config.yaml
d_model: 224
head_dim: 64
activation: "gelu"
norm: "layernorm"
attn_scale: 0.125
init: "uniform"
lr: 0.00305
beta2: 0.99
schedule: "wsd"
batch_tokens: [32768, 65536]
seq_len: 1024
steps: 8470
Each number is 128 + 32 x the weight over its row's rms, rounded and kept within 0 to 255. Layers, rows and columns count from 0. The size above them is the row's rms in percent of the matrix's.

# layer 2 MLP up, 896x224, rms 0.12, rows 748-778, columns 0-111
size [110  77  92  90 107  85  96 110 134 110  94  90 117 109 119  76  84 104  94 121  77 131  71 125 110 125  92 100  89  86  99]
[[181 130 181 193 154 114  67 178  97 147 150 168  99 133 143 139  99 170 140 179 135 200 137 167  62 145 188 121  91  70 128 127  75 167 133 137 157 152 126 121 166 138 145 168  70 182 141  80 153 182  88  68 161  90  88 146 115 144 145 102 120 115 116 124  49 146 135 112 185 159 156  99 157 122 117 147  93 122 157 183 108  88 117 125 143 143 163 142 168 108 149 116 168  79 185 102 120 163 138 108 130 168 108  77 108 154 143  34 165 107 101 170]
 [ 82  71 108  99 131 157 160 113  91  77 174 125  85 141 123 132 140 175 113 122 132 171 128 141 163 192 161 126 126 121  97 175 136  81 117 138 107 147  98  97 133 119 153  64  84  89 170 106 178 139  92 162 161  92  51 177 129 138  79 155  83 133 130 213 186 124 145 136 159 181 148  98  75 109 106 141 158 125 176 186  98 147 148 146 150  73 168 109 114 105 112  84 186 111 114 125 147 124 101  88  77 166 171  78 130 143 112 106 116 130  81  49]
 [195 142 111 145 115 124  81 113 150 154 139 158  99  81 144 180 185  65 115 144 129  98 103 111 153 159 119 142 157  74 141 137  97 144 113 114  93 127 131  86 167  49 171 149 134 168 119  85 168 100 179 132 118 103 151 197 136 167 169 170 132  83 138 119 127 112 109 143 156 154 116 143  99 159 162 158 171  82 106 119 143 135 146 168  90 162 124 125 172 121  93 198 195 126 120  50 121 145  91 125 102 120 145  89 133 141 174  73 150 114 181 128]
 [200 142  93 194 132  96  99 121 128 134 120  94  32 141  93 139 102 119 130  99 112 127 140  42  67 145 101 138  84 127 102 120 162  79 128 103  95 130  92 161 145 136  60 123 115 104 168 109 117 130 141  97 129 158 205 128  97 110 153 103  81  94  67 181 154 109 138 104 127  82 163  77  93 113  87  54 147 142 122 111 161 126 171 152 149 114 133 181  75 134 153  63 111 162  92 126  93 136 130 105 151 127  95  98 128 157 142  66 115 157 141 110]
 [126 106 117  80 139 107 127 108 112 104 192 157 157 136  95 148 125 161 144 152 133 132 155  94 119  79 157  75 136 106  83  89 101 171 130 168  93 100 151 100 125 122 134 155 137  86 174 102 193 131 164 115  89 132 148  86 165 169  75 106 136 161 123 111 184 123 189  94 160 160 127 101 110 126 118 185 128 171 138 127 122 150 132 171  70 165 169 138 117 132 145 124 153 134  97 107  82 147 174 152 127 121 200 156 160 173 114 101  99 125  89 138]
 [190 176 140 127 143 142  87 131 183 109 133  92 184 153 135 109 147 119 145 185 109 112 136 107 148 112 121 151  74 116  84 127 119 126 138 103 160 173 169  92 131  83  67  66 172 146 138 145  99 136 119 122 129 144 134  75  82 174 112 130 170 117 106 174 152 121 160 172 126 142 101 113 151  62  98 122  87 235 106 135 139 111 124 160 198 133 100  77  74 136 104  93  86  78 146 164 138 119 151 101 149 159 107  73 123 109 149 142 156 112 117 121]
 [126 158 203 149 119 125 108 153 130 163 103  94 112 157 150 224 158 110 137  89 152 115 159  94 134 152  90 129  95 123 108 110 129 121  83  83 205 118  89 137 179 130 164 161 113 153  94 162 110 135 141 188  91 120 160 158 121 100 148 173 115 117  91 144  82 107 110 107 134 106 145 212 128  91 100 118 148 159  82 124  40  97 174 142 126 130  96 137 161  86 143 188 140 103 160 184 155 135 119 112 114 114  86 139  94  74 123 142 128 176 148 122]
 [174  81 195 151 122 116 191 161  93 138 103 139 119 163 135 114 191 128 117 210  87 117 157 113 167 138 140 167 127 164 123 171 146 136 112 103 139  62 117 111 176 127 109 117 126  96  58  99 138 183 115 163 139 124  74 116  88 152 147  99  94 165 134 147 157 130 115  81 154 164 157 121 134 142 116 138  58 172  99 153 126  54 105 174  99 125 154 136 117 126 106 180  96  80  82 148 122 120 182  62  86  99 128 212 126 158 126 122 152 152 149 155]
 [213 185 112 145 118 171 145 145 155 146  72 158  76 142 123 127 124  89  97 120 120 174 103 150 122 165 128 133  91 108 117 118 142 173  72 138 106 176 111  70 127 155 144 161 125 201 119 136 110 114 139 123 144 139 169 135 145 111  98 106 173 109 166 110 121 178  88 111 129 122 104 129  93  90  92  65 128 145 105  84 170 140 107 142 155 146 103 129  94 124 115 182 125 148 109 115 124 183 149  98 112 119  76  93  83  99 169 174 120 116 103 167]
 [112 152 134 122  62  59 128 110 182 158 190 130  95 182 164 105 128  83 165 127 114 141 139 123 111 150 111 118  95 159 134 104 102 168 133 133 154 122  99 142 119 164 132 120  87  86 130  21 187 101 123 141 121 101 109 105 178 100 118 178 131 155 170 130 120 126  92  92 157 102  87 141 142 141 130 124 119 107 112  79 101 154 117 155  48  97 133 154 112 181  93 150 147 104 134 150 124 126  91 131 126  76  98 110 169 106 145 110 117 106 121 181]
 [167 132  99 133  46 105 167 116  70 156 147 105 188 158 121 182 174 159 159 115 154 130 130  60 153  90 150 144 122 102 156 113 159 121 117 101 135 155 159 134 104 142 122 190 144  91 100 148 160 118  65  92 170 131 158 144 109  86 114 112 171 125 130 167 111  78  55 107 144 160 138  90 177 134 119 160  92 169 140 154 147 143 108  74  73 119 157 156 136 101 166 112 106 118 142 106  88  65 149 114  90 117 126 152 119 205 109 121 137 172  96 124]
 [163 151  86  78 165  92 112  93 139 149 127 123 179 123  74  82 164 169  74 150 150 133 154 204  68  71 118 104 110 145 184 123 131 136 127 100 170 110 156 162 139 159 112  67  97 154 120 145 119 114 192  93 174 152  66 103 114 125 156  85 147 168 144  42  68 143 100 175 162  47  97 149 119 116 151 129 157  95 186 143 109 126 118 116 110 119  70  93  95 114 131  62 172 118 166 122 129 134 164 106 149 125 170 164 199 118 115 129 114 135 116 170]
 [ 65 179 153  98 150 123  79 187 123 144 160  92 105  79 164 101 161  60 157 169 118 220 110 170  89 109 143 129 153 116 208 150  85 166 102 124 140 147 104 100 154 149 169 130 127 196 128  92 114  91  91  71  96 122 142 113 135 145 123 155 116  50 146 178 126  85  72 116 114  90 138 114 153 156 141 126 103 118 139 169 141 112 153 104 187 168 107 134 133 164 156  88 138 132  63 128  71 140 132  95 134 117 120 188  80 150 149 106 120 108 120 141]
 [186 109  99 148 105 106 153 162 142 127 113 136  77  89  82  94 130 126 114 169  89 105 125 138 203 117 169 107 104 132 116 128 143  88 184 155 113 164 162 136 102 132 197 117  96 137 129 118 117  50 127  55 145 144 122 185  62  96 108 137 127 128  98 140 169 176 123 124 181 105 127  74  58 150 143 143 124 117 156 157 124 114 137 169 105 105 135 123  79  95 132 111 121 202 102 171 145 124 115  68 134  48  91 132 113 169 116  86  46 120  86 208]
 [180  88 103 107  89 118 171 107 154 109 100 133 143 147 154 156 163 114 184 152 126 193 166  93 119 113 156  64  93 150  73  98 116 117 133  59 135 139 157  91 120 132 154 153 138 163 113 151 113 120 129 114 142 178 137 162  98 155 117  95  96 114 123 131 126 110 139 137 121 156 181 138 133  87  92 170 130 119 122 109 105 126 109 221  93 168 103  98 134  67 180 136 138 121 209 143  67 205 143 136 132 170 135 136 163 160 156  77 141 100 122 160]
 [113 180 134  91  96 179 178 121  83 112 117 171 155  97  98 130 184 105 148 110 123 119 120  97 192 127 108 123 205 103  80 191 123 137 148 125 142 159 134 135 137 137 128 128 131 122 185  96 100 151 120 217  75 136 204 116  96 172  86 103 179 135 107 121 126 121 183  61 118  86 154 122 135 183 109 106 115 153 113 158 149  62 137  55 116  97 150 141 121 149 127 112 119 145 127 145 142 131 168 173 122  87  77 144 116 132 156 172 137  88  86 112]
 [ 79 177 157 101 124 119 117 144 149 116  81 120  97 115 106 129 141 142 117 223 133 107 137 110 151  99  92 130 125 159 134 135 169 134 112  70  91 132 160  77  44 125 132 149  95 210 123 148 173 141 128 104 132 121  67 113 141 165 105  78  94 165 154 109 128 142 117  89 125  99 143  85 120 152 147 158 192 120 179 150 114  67 127 126  88 186 149 111  98 127 123 148 186  84 178 118 136 117  82 121 138 109 151  87  94  90  84  98 125  96 162 133]
 [105 218 100 164 135 111  31 126 160 160 100  82 172 125 148 140 116 104 191 154 136 127  97 164 114 158 117 135 102 145 180 135 119 146 170 143 122 167  94  98  85 109 122 160 122 163 107  60 161 110 160 154 116  91 127 162  74 115 142 111 129 159  94 101  96  98 111 116 118 105 177 124 147  89 147 139 122 119 127 132 150 161 119 117  86 148 182 162 105 150 145 105 124 152 101 129 120 115  87 182 153 128 111 112 139  81 198 108 136 116 132 162]
 [138 152 125 214  82  99 125  59 179 137  83 128 114 188 114 143 140 123 162 146 102 104 173 102 147 116  92 144  92 144  83 141  50 119 121 154 163 199  97 141 107  66  99 160 127 127 133 116 143 120 147 109  98 109  68 187 170 119  98 164 148 187 104 106  87 157  99 121 149 118 161 102  95  78 100 108 189 123 163  76 196 165 131  72  79 128 207 102 138 160 167 172 136 160 110 145 103  94 154 141 138 145 125 172 104 139 131  97  83 148 170 117]
 [ 83 121 124 163 137 166 187 106 125 120 175 150 138 104 117 120  91 127 114 136  97 188 142 117  99 161 102 124 100 110 108 108  92 164 148  90 144 118 142 133 166  99 161 137 153 136  55 113 113 137 104 136 143  86 163 148 127  80 157 104 140 122 105 146  63  50 140  75 151  82 190 183 150 131 127  98  79 155  86 188 151 101 175 130 101 135  82  58 134 140 159 116 119 109 113 126  83 120  40 185  70  72  63 111 109 131 156 149 129 123 140  55]
 [177 119  75 155 106 158 120 111 169 154 129 145 121 118  63  76 167  70 136 105 181 158 157 160 133 100 145  81 133  76 105 156  93 163 146 101 152 156 179 128 111 115  81 123  98  96 142 100  94 157 110 110 166 124 115 198  96  94  77 110 112 101 128  85 175 153 133 138 135 121  94 178 131 118 130 118 158 148 102 135 201 127 185 143 168 121 133 115 122 105 132 107 141 106 114 141  59 118 113  47 125  98 178 131  99 169 157  99 132  83 112 103]
 [137 162 158  96  62 123 148 109  92 135 140 169 130  69 127 139 144  98 211  97 175 151 134 142 100 141 107 120 122 170  76 173 113 144 128 130  65 126 145 166 187 178 159 154  92  67 112 149 144 146 138 122 155 101 145 129 111  82 120 105 117 168 128  72 125 110 105  81  46 151 137 135 114  98 137 106 139 111  86 150  96  79 102 105 102 109 170 113 147 101 148  91  46 133 163 126  64 126 146 142 140 112 127 128 103 138 161 129 128 105 139 109]
 [169 130 103 152  71 151 144 140 170  86  78 132 124 126 172 147 155  95 109  82  96 106 165 153 160 108  70 193 153 167 124 148 169 116 157 153 124 102 108  88 189 175 131 146 105 127 103  92 131 124 127 157 170 135 106  65 106  97 110 104 152 161 137 103  61 163 140 104 108 161 111  86 140  91 167 125 120 131 101 143 139 148 159 116 170 112  74 134 135 102 183 142 158 224 116 135 165 134 108  96 156 105 170 132 151 126 103  78 106 159 154 141]
 [223 163  90 166 103 116 103 139 172 142 120 168 132 133  90 106 142 158 115  98 128 122 146 101 116 125  91 174 154 137 119  85 151 145 118 110 123 110 168 158 136 128 119 171  93 114  96  95 146 165 183 127 185  86 159 117 131 136 110 139 105 137  61 151 156  92 105 166 147 146 145 115  74  84  87 156 191  65 188  95 108 128 100 138 145 126 107 148 125 134 132 150 136 101 186 100  84 151 165 112 121 182 154  60 122 106 153 102 127 135  70 152]
 [106 142 131 137 104 101 113 133 115 185  32 124 167 166 164 127 135 144 115 108 152  95 153 139 104 172  73  64  95  98  76 171 121 144 175 168 152 118 150 131 131  97 156 129 155 107 130 171 115 136 165  86 105  46 158 164 157 129 150 116 113 111 119 120 219 132 133 171 149 143 145 113 145 148 184 143 154 142 154 169 107 131 187 136  98 114 101 123  91 157 104  85 115 163 128 128 126  86 121 108 103 105  98  75 138 146 133 145 162  92  77  75]
 [143 106 112  51 123 146 114 164 101 116 114 153 101  50 145 106 159 111 110 111 114 168 146 159 130 122 116 125 144  64 179 114 159 195 125 140 193  81 111 118 118 109  89  78 192 170 104  77 163 131 163 158  49  78 166 157 123 204  86 167 115 160 169 199  69 163 107 120 144  73 114 143 112 118 114 107  80 141 133 136 147 143 122 163  91 101 153 112 114 101 135 102 115 149  97 157 157 121 130 125 135 113 109 137 131 158 129 156 123 225  65 152]
 [179 128 140 153 118 108 255 157 154 138 146 146  92 120  93 146 110  73 131 131 122 160 147 117 159 145 127 110 140 129 100 141 169 164 136  48 176 101  58 159 124 150 107 178 105 182 130  64 129 151  91  87 136 122 108  82 157 116 148 146 130 125 148 118 177 145 162 124  86 165  83 104 145 103 102 124 130 132 119 103 133  88 127 157 190 147  83 116 142  78 131 133 114 113 179 131 148 161 112 148 101 182 141  84  71  71 145 175 130 149 119 141]
 [158  97 129  87 145 164 133 121 142 123 127 126 104 139 116 144  81 192 149 156 168 128 132 147 215 128 163 134 104 147 115 127 174 115 132 108 144 119 131 113 156 131 123 150  62  69  82 148 142 153  34 119 104 182 230 121 108 183 145 158 170 101 105 103 125 119 123 147 132  71 109  73 166 124 115 103 137  75 162 147 159 109 110  73 110 141  93 134 114 136 149 157 137 178  98 118 113 124 105 142  81 175 162 104 111 153 129 117 129 128 120 156]
 [111  48 177 165 147 146 176 139  76  71 126  93 143 131 100 173  85  97  93  68  94 193  93 152 123 156  88  96 132 120  96 144 150 165 175 124 111  97 129 138 107 153 112 112 144 135 101 116 157 137  99 127 154 119 135 188  99 160 153 121 118 163 164 158 124 170 148  95  94 155 126 153 110 177 111 121 130  52 159 191 140 102 128 111  80 118 141 111 148 102 141  89 133 115 179 137 108 154 102 129 130 138 124  88 125 183 166 120 108 180 103 178]
 [123 175 157 128  73  65 125 136 166 152 136 128 170 159 121 113 141 109 138  70 136 142 108 125  80 100  93 170 121 185 105  75 138 143  94 145 135 189 126 156 127  87 124 139  73 121 152  90 128  78 160 121 138 134 123 110 166 140 159  91 140 161 103 141  94 142 158 147 174 145 115 110 120 119 111 118 113 101 106  71 104  94 123  67 120 163 203 187 180 134 165 134 154 101 145  99 133  74 158 166 151 145 148 143 142 146 183 121 210 159  57 115]
 [ 99 109 111 139  98  64 139 103  95 124 160 135 114 120 150 133 111 101 132  64 123 141 123 147  89 173 116 112 153 139  60  92 152  95 135 143  58  99  56 138  98 195  88 147 103 116 127 118 172 192 124  97 142 120 123 150 137  99 143 113 113 147 114 104  95 135 128  65 154 150 159 106 113 158 135 100 151  67 149 132 162 143 127 156  93 138 177  89 161 107 160  99 105 165 172 146 125 135 162 119 171  94 125 190 138 140 136 159 103 161  93 166]]
# layer 2 MLP down (transposed), 896x224, rms 0.11, rows 748-778, columns 0-111
size [111  90 107  90 105  89  98  97 109 110 104  97 123 108 110  88  89  99 101 109  85 126  86 120 116 125  96 100  94  91  95]
[[119 177 144 127 150 152 111 137 140  57 149 120 123  91 141 174 128 118 196 145 125 110 111 117 111  70 101 125 153 103 171 107 153 162 174 154  93 133 113 122 137 203 127 168  45 102 101 129 133 169 217  91 116  76 135 123 116 154 160 158  85 108 121 116 105 125 176 109 129  96 137  97 172 163 154 157 130 155 145 152 156 186 115 140  77 184 105  97 120 145 160 108  91 143 142 168 110 138  98 118 169 150 159 110 111 133 180 129 177 100 118 157]
 [107 128 143 129 119 172 126  86 142  90 207 107 105 119 117 184 125 141  95 179 126 114 147 117 177 172 159 139 105 117  98 177 131 122 106 107 131 115 137 120 140 119  49 109 174  90 185 149 136 145 165 138 103 117  79 142  72 155 104 194 118 131 139 163 152 143 125 127  94 169 194 129  51 150 121 109 146 164 173  81  90 124  92  71 200 176 150 152  62 142 164 126 127 124 130  98 131 139  89  93  78 129 183 112 130 142 169 106 114 110 114 151]
 [117 205 144 101 146 104 161 148  79 141 138  97 125 224 102 135 160 171 110 103 139 164 174 152 117 112 136 136  82 149 138 146 179 136 162  63 128 109 163 102  95 154 129  95 127  89 104 130 103 132 162 124 137 138  95  92  82  93  77  66 136 168 125 142 132 103 113  86  69 109 141 118 175 116 109 112 102 167 128 123 152 138 105  81 135 104  97 167  72  98 146  83  99 123 107 175 121  85 145 105 146 161 121 176 150 135 117 134 131 151 106 132]
 [162 154 116  85 129 158 142 106 128  81  91 129  82 104  81  64 141 156 124 178  84 160 135 176 103 106 114 155 159  77  70 153 130 187 149 214 133  83 146  86 142 183 190 151  81  71 105 165 177 143 124 156  73  78 141 130 128 118 104  93 146 134  75 107  99 168 115 146 139 148 104 159 126 132 145 121  83 130 128 158 118 104 127 131 142 145 146 120 150 153 150 125 177 123  76 150 143  89 144 152 131 112  81 168 113 159 115 140 123 126 118  99]
 [111 140 112 130 166  64 114 133  92  42 128 131 135 180 108 116  84 166 160 126 164 153 110 168  71 122 185 124 138 109 123  91 173  54 109 153 117 135 124 127 109  87 109  83 111 134  85  93 127 113 148 105  87 130 174 101 165 169 153  95 141 132 133  87  95 175 135 136 156 159 100 103  63 156 178 115 158 131  75 126 124 111 129 131 161 182 152 117 162  88 154  94  84 130 114  73 126 173 173 170 153 118 158 145 135  83  86 160 112 174 136 121]
 [ 87 152 136  76  99 120 168 125 114  98 143 102 141 119 119 136 130 131 140 136 129 115 148 109  84 179 130 164 193 143 159  82  65 144 135 127 139 108  92 111 133 112 165 160 139 131 163 207 158 186 141 165 114 159 121 148 126 103  40 169  97 127 147 152  85 157 176 116 156  52 159 104 121 140 125  96 115 138 106  84 225 135 156  73  58 117  80 141 124 110 136 103 139 115 134 128 109 151 131 114 121 159 128 134  14  91 102 141 115 148 136  95]
 [106 148 117 121 148 101 117 168 122 115 195 156 160 120 113 169 144 152  80 132 157 150 152 105 113  97 103 115 166 159  76 112 117 163 133 137  93  80 146  95 151  81 121 136 186 151 109 112 148  98 153 129 117 155 108 202 193 130 120  96 119 153 123 100 162 163 126 130 111  79 114 158 118 105  72 151 111 174 202 111  90 165 114 164 193 142  87 172  97 128 106 124 138 164  86 139 141 167 158 129  81 158 148  90 121  69 112  92  82 157 130  99]
 [112 116 113 148  64 120 146 124 123 173 126  29 166 146 173  94  57 141 195 188 103 140  79 180 137 120 140  87  88 144 169 134  84 169 150  99 117 174  82  75 213 133 113 191 107  99 136 124 144  93 121 136 131 118  90 121 105 141 113 149  88 164 119  82 155 132 198 107 108 107 144 115 163 109 167  88 131 142 129 173 148 108 172 108 130 143 133 134 109  99 147 154 129 127 197 109 121 165 110  81 153  82  30  78  73 155 161 110 153  54 115 146]
 [117 122 165  74 181 129 199 153  87 129 131 141 132 134 132 100 118 116 177 120  98 102  95 171 178 135 142 134 113 156 120 137  78 123 102 153 116 130  99 114 141 169 158 167 148 200 125 172 112 131 231 157 134 130 156 148 172 140 175 126 112 161 118 141 183 148  58  44 145 148 136  97 155 185  86 171 110 161 192 162 188 140 122 103  77  82 102 139 125 107 104  86 141 113 119 152 126 110  90 152 147 119 127 112 136 124 110  85 147 137 120 125]
 [ 74 170 122 127  97 101 150 177 124 109 152  91 169 136 140  69 174 154 122 146 102 124 104  94 150 148  85  91 126 132 138 162  87 134  38 117 155  84 112 130 124 144  99  83 112 137 115  83 142 101 105 124 102 146 107 174 138 148  89 152 112  60 166 137  81 152 220  82 135  77 126 105 122  99 111 151  92  86  99 135 121 129 170 124 107 162 107 150 111 155 159 115 110 105 147  91  75  98 115 194 179 217 150 172 181 137 158  71 148 121 143 123]
 [111 105 147  85 177 147 103  95 141  82 151 171  80  71 113  96  61  85 113 164 102 117 133 133 102 147 122 106 107 188 135 171  90 131 115 128  99 158 114 163 165 106 120  87 160 137 192 178 155 119 146  98 133 130  97  86 129 128 131 157 116 143 143  82 165 188 191 115 175 143 122 135  64 120 151 117 156 131 149  71 132 137 148 131 160 145 104  97 182 152  92 115 164 151 102 114 167 185 146 156 162 116 133  79 172  34 152 143 115  87 162  73]
 [127 163  98 100 128 123 126 125 141 143 130  41 105 170  70 125 143  93  90 156  83  80  94 116  82  82 148 112 136 129  67 151 123 145 108 128 187 138 141 110 150 154 174 110 109 111 116 173  92 161 138 144  91  53 125 147 127 194 102 128 115  73  90  97 148 162  96 124 126 110 113 151 123  99 114 134 108 183  84 120 148 107 202 126  81  61 170  83 141 145  73 134 199 127 100 131 138 116 158 108 178 108 168 122  67 116  55  84  97 119 141 100]
 [ 46 160 145 144 163 140 112 146 130 141 139 106 116 167 166 126 130 151 119 178 163 175 113 120  96  98 192 189 111 135 143 110 118  98  95 158 139 131 107 134 140 134  96 129  89 148 114  84  90  75 100 144 141 142 143 114 136 129 141 132 139 143 100 117 162 101  87 136 149 138 150  90 135 118 119 120  81 136 108 144  60 152 131 172 163 182  41  85  76 152 131  95 153 137 111 109 149 120 139  95  69 131  88 156  62 158  91 133 173 154 149  97]
 [143 126 171 106 159 109 100 116 120 145 145 128 199 156 144 145 107 142 105 150 133  71 150 101  90  97 118 150  38 115 155 132 175 143 116 137  97  97 152 180 118 101 117 130 142  99  89 109 162 129 128 122 121 135  69 118 122 131 174 116 143 121 132  85 130 127 109 156 166 195 117 168 178 164 115 157 147 169 104 110 103 163 200 147 167 128 171 126 156 126 199 153 142 109 141 136 156 198 103 123 158 116 127 176 167 138 112 187 141 133 137 109]
 [ 96 128 126 100 113  65 113 108  87 144 122 144  73 165 156 162 131 146  99 139  45 105 175 135  66 141 130 125 166 134 148 130 191  69 101 140 180 118 186  99 148 112  95 123 116  87  56 151  84 163 121 105 141 101 115 111 177 171 118 170 132 114 118 137 148 187 121  82 117 222  94 169 138 124 149 164 131 185  91  78 155 138 152  60  96 131 212 229 149 149 136  95 145  93 161  92  77 121 105 116 116 121 134 162  95 137 112 143 117 147 101 120]
 [143 145 104 150 130 161 132  98 156 130 110  56 104 158 143 145 146 158 145 126 125  99 161 127 111 153  68 159 172 182 106 136 194 162 189  70 112 113 101  98 139 113 129 197 112 110 158 116 186 141 132 110 113  80 134 108  99 181 131 144 129 122 129 121 122 176  98 115 100 121 166 170 100 163 205  94 119 153 150  67 140 130 128 116 178  93 150 115  92 170  95 103  84 139 105 174  90 110 111 162 122 124 145  58 183  97 109  52 146  83  57 125]
 [100 139  75 107 130  51 114 125 138 144 173 118 118 168 112 213 147 110 159 122 148 121 142 151 121 115 126 130  98 127 105 134 119 149 102 114 132 115 157  79  36 141 104 152 167 129 188 142 152 154  77 135 163 177  92 121 145 124  97 130 138 162 172 124 128  67 110 134 156  92 130 129 149 127 147 138 159 117 150 171 121 177  93 148  98 190 176 134  85 142 165 173 157  58 115 151 122 127 100 156 149 128 124 114  90 129 124 117 145 144 138 118]
 [130  90 151 121 186 181 176 197 153 135 151 138 101 120 141 152  70  52 112 170 162 134 119 105 142 103 137 170  53 142 150 138 165 167 116 167 137 140 145 180 101 140 141 123  94 100 131 142 130 115 148 133 158 113 155 110 179  95 128 104 125  88  90 173  85 122 127 121 174 128 132 130 143 104 144 130 148 171  76  99  84 133 174 185 154 138  87 174 142 172 126 145 102 106 157 100 116 121 160  99 151 138 121 177  88 156 133 115  76 115 175 184]
 [113 105 111 210 145 179 159 222  99  90 108 114 152 103  77 103 125 202 143 127 139 139 185 123 114 113 127 109  83  71 114 144  80 165  77  99 112  86 130 130 150 140 146 113 155 131  87 163 137 133 163 106 112 125  90 119 135 127 110 148  93 100 212 180 145 159 108 119  97 163 126 115 113 181  95 124 129 116 141 109 143 142 140  82  96 153 104 117 126 105 122 171 164 110 217 125 134 143 114 123 129 113 166 217 110 139  81  94 145 197 129 131]
 [102 102 106 162  84 132 178 152  62 111 155 146 171 139 137 207 128 108 105 102  99 175 112 156 140 165 120 132 118 107 168 121  93 135 116 130 135 133 132 114 150 133 175 150 195 164  84 127 165 168 106 108 152 137 150 126  87 123 159 103 176 147 163 155  59 104 154 143 100 100 212 179 153 132 138 128  79 171 122 133  95 110 216 163  87  88 111 112  98 154 112 110 138 105 106  97  79  91  75 184 128  84 112 123 140  99 154 124 120 105 157  78]
 [159 141  98 107  91 182  80 109  91 116 149 175 154 158 194 111 120  99 156 104 182 112 128 132 149 119 108 179 156  64 136 181 172 154 125 154 105 155 130 130 101 112 157 117 174 102 135  87  72 135 156 141 134 127 140 163 107  99 136 105  79 140 113 145 105 216  80 107 119  63 133 158 152 147 170  97 130 108 116 178 133 129 129 176  66 143 130 107 104 165 151  97 120 118 137  93  74  80 115  56 132  96 115 134 100 102  81 140 119 118 133 119]
 [146 108 158  91  78  87  93 135  93 189 142 129 178 114 149  81 116 115 104 129 109 176  83 152 154 160 126 140  89 111  30  86 107 116 103  83  62 148 133 111 208 110 110 133 132 119 103 103 130 105 150 152 176  76 196 137 142  72 145 113  99 136 132 141 152  76 116 100 117  97  97 141 178  63 122 159 133 123 129 146 114 108 105 115 156  92 157 130 140 152 115 131 159 160 182 143 137  88 103  97 106 107 143 100 130  97 132 117  87  85 167  99]
 [ 67 109  98 143  80 167 102 156 190  83  87 158 117 129  99 132 102 108 173  80 103 211 130 146  74 126  85 106 130 142 156 146 133 111 135 149 101 159 154  84 147 170 127 121 118 163 192 112 148 100 158 107 162 119 124 156 126 133 170 164 135 122 108  85  90 142 181 176 134 163 165 125 119 102 164  55 131  94 133 139 116  56 190 200 194 142  74 138 142  72 169 100 174 220 175 127 113 135 123 120 138 107 144 121 144 125 163 131 104 108  96 123]
 [131 156 133 116 104 150 123 166 114 150  89 133 108 150 102 108 177 131  85 107 126 119 185 181 114 122 105 165 106 100 127  84 132 176 109 118 109  85 131 116 113 107 161  92 136 102  59 103 109 163 148  83 147  67  97 153 129 124 112 113 124 188  62 110 151 172 171 124 135 140 185 139 122 173 115 164 152  88 149 156 129 102 104 174 114 131 131 148  84 137 165 170 121 107 189 138 151 144 174 113 141 169 153  91 116 158 109 149 104 165 124 165]
 [ 98 178  97 108 189 156 134 149 166 161 135 165 112 161  60 120  76 163  74 134  60 116 139 158 171 185  93 165 154 137 133 168 112 133 156  78 150  95 117 125 149  99 151 160 123 130 100 108 138 127 123 168 142 140 102  87 122  92 174  91 104 111 124 109  72 177 147 127 122 147 108 135  90 131 173  94 108  99 155 111 156 162 100 124 127  90 134 102  95 171  63 120 191 116 123 149 122  88 175 128 110 127 136 121  96  77 120  92 110 153 153 150]
 [104  98 164 176 106 111 118  63 147 137 142 101  71 113  67 118 120 175 174  85  97 131 110 117 110 129  79  43 175 114 107 126 139  23 103 148 139  75 141 134 131 141  54 131 205 100 112  98 133 166 159 150 101 145  81 126 123 215 167  76 142 156 122 109 126 147 119 111 131 127 130 117  89 136 138 152 131 176 169  94 175 130 140 156 114 118 166 127  82 120  71 131  76 114 123 137 177 133 157 160 122 202 148  61 135 110 117 157 101 166 163  93]
 [155  99  86  95 132 101 224  99 130 138 144 153  95 115 113 159 131 110  99 108  93 134 202  84 112 102 129 134 145 149 122 131 191  97 116 142 149 128  97 162 133 155 122 149 101 106 140 170 162 196 119 114 110  87 137 120 117 163 123 134 194 160  63 134 161 153 115 131 101 180  87 134  99 123 151 108  98 167 118  92 138  71 104  79 135 212 160  79 125 139 137 135 142 126 121 160 179 107 121 125  83  95 138 112  99 106  37 177 170 157 108  99]
 [205 112 111 113 144 158 144 135  89 163 152 157  73  92 160 104 126 103 102  84 139 115 199 140 162 108 120 203 115 140 117 164 146  99 133 143 145 157 136 134  65 190 104 117  91  75 104 169 132 118 118 107 121 148 161 188 122 169 103  96  75 104 136 140 115 115 133 192  58 124 116 106 172 130 129 114  97  92 189 165 163 140  74 122 122 162 138 104 149  92 144 183 148 187 199 136 127 109 101 187 116 109 123  80  55 166  75  99 159 113  98 114]
 [185 159 108  95 143 164  98 149 170 164 184 135 152 169 150 176 131 116 184 132 142 132  80  99 151 105 173 119 107 134 141  78 115  73 137 100  97 156  91  71  96 122 209  79 101  97 124 108  84  93 120 103 121 123  84 176 145 176 166 183 138 108 108 121 121 150 184 130 130  98 180 104 108 183 124 111  66 169 133  97 116  85 110 157 155 111 104 130 108 169 137 145 105 165  37 123 113 138  89 177 160 121  98 150 138 136 101  63 187  95 178 119]
 [134  83  52 151 115 129 137  63  68 162 113  80  72 191 156 120 145  54  88  82 214 150 160 107 147 176 193 161 118  81 196 115 195 127 142 125 160 130 144 143 121 165 122  99 154 102  99 139 162 139 150 138 106 173 134 126 120 142  81 107 128  88 177 120 125 157 103 122  97 138  98 176 129 111 164 163  97 158  95 109 106 138 138  93 122 113  86  45 158 123 166  92 139  92 137 152  47 171 133 154  97 154 131 146  83 136 104  79 112 103 149 157]
 [157 130 165 149  97 162 109 169 123  75 154 127 144 144 149 158 172 177 114 124 105 126 124 164 133 190 171 116  98  96 137 177 149 151 115 129  92 117  58 117 115 150 120  58 109 125 137 109 161 181  79 108 133 173 109 124 160 140 157 163 176 143 100 124 131 125 105  79 130  76 111  97 107 172  79 165 101 122 142  70 164  76  83  79 110 152 163 127 204 156 189 158 130  98 113 179 140 117 167 126 170 132 159 130 182 131 105 182 157 106 118 114]]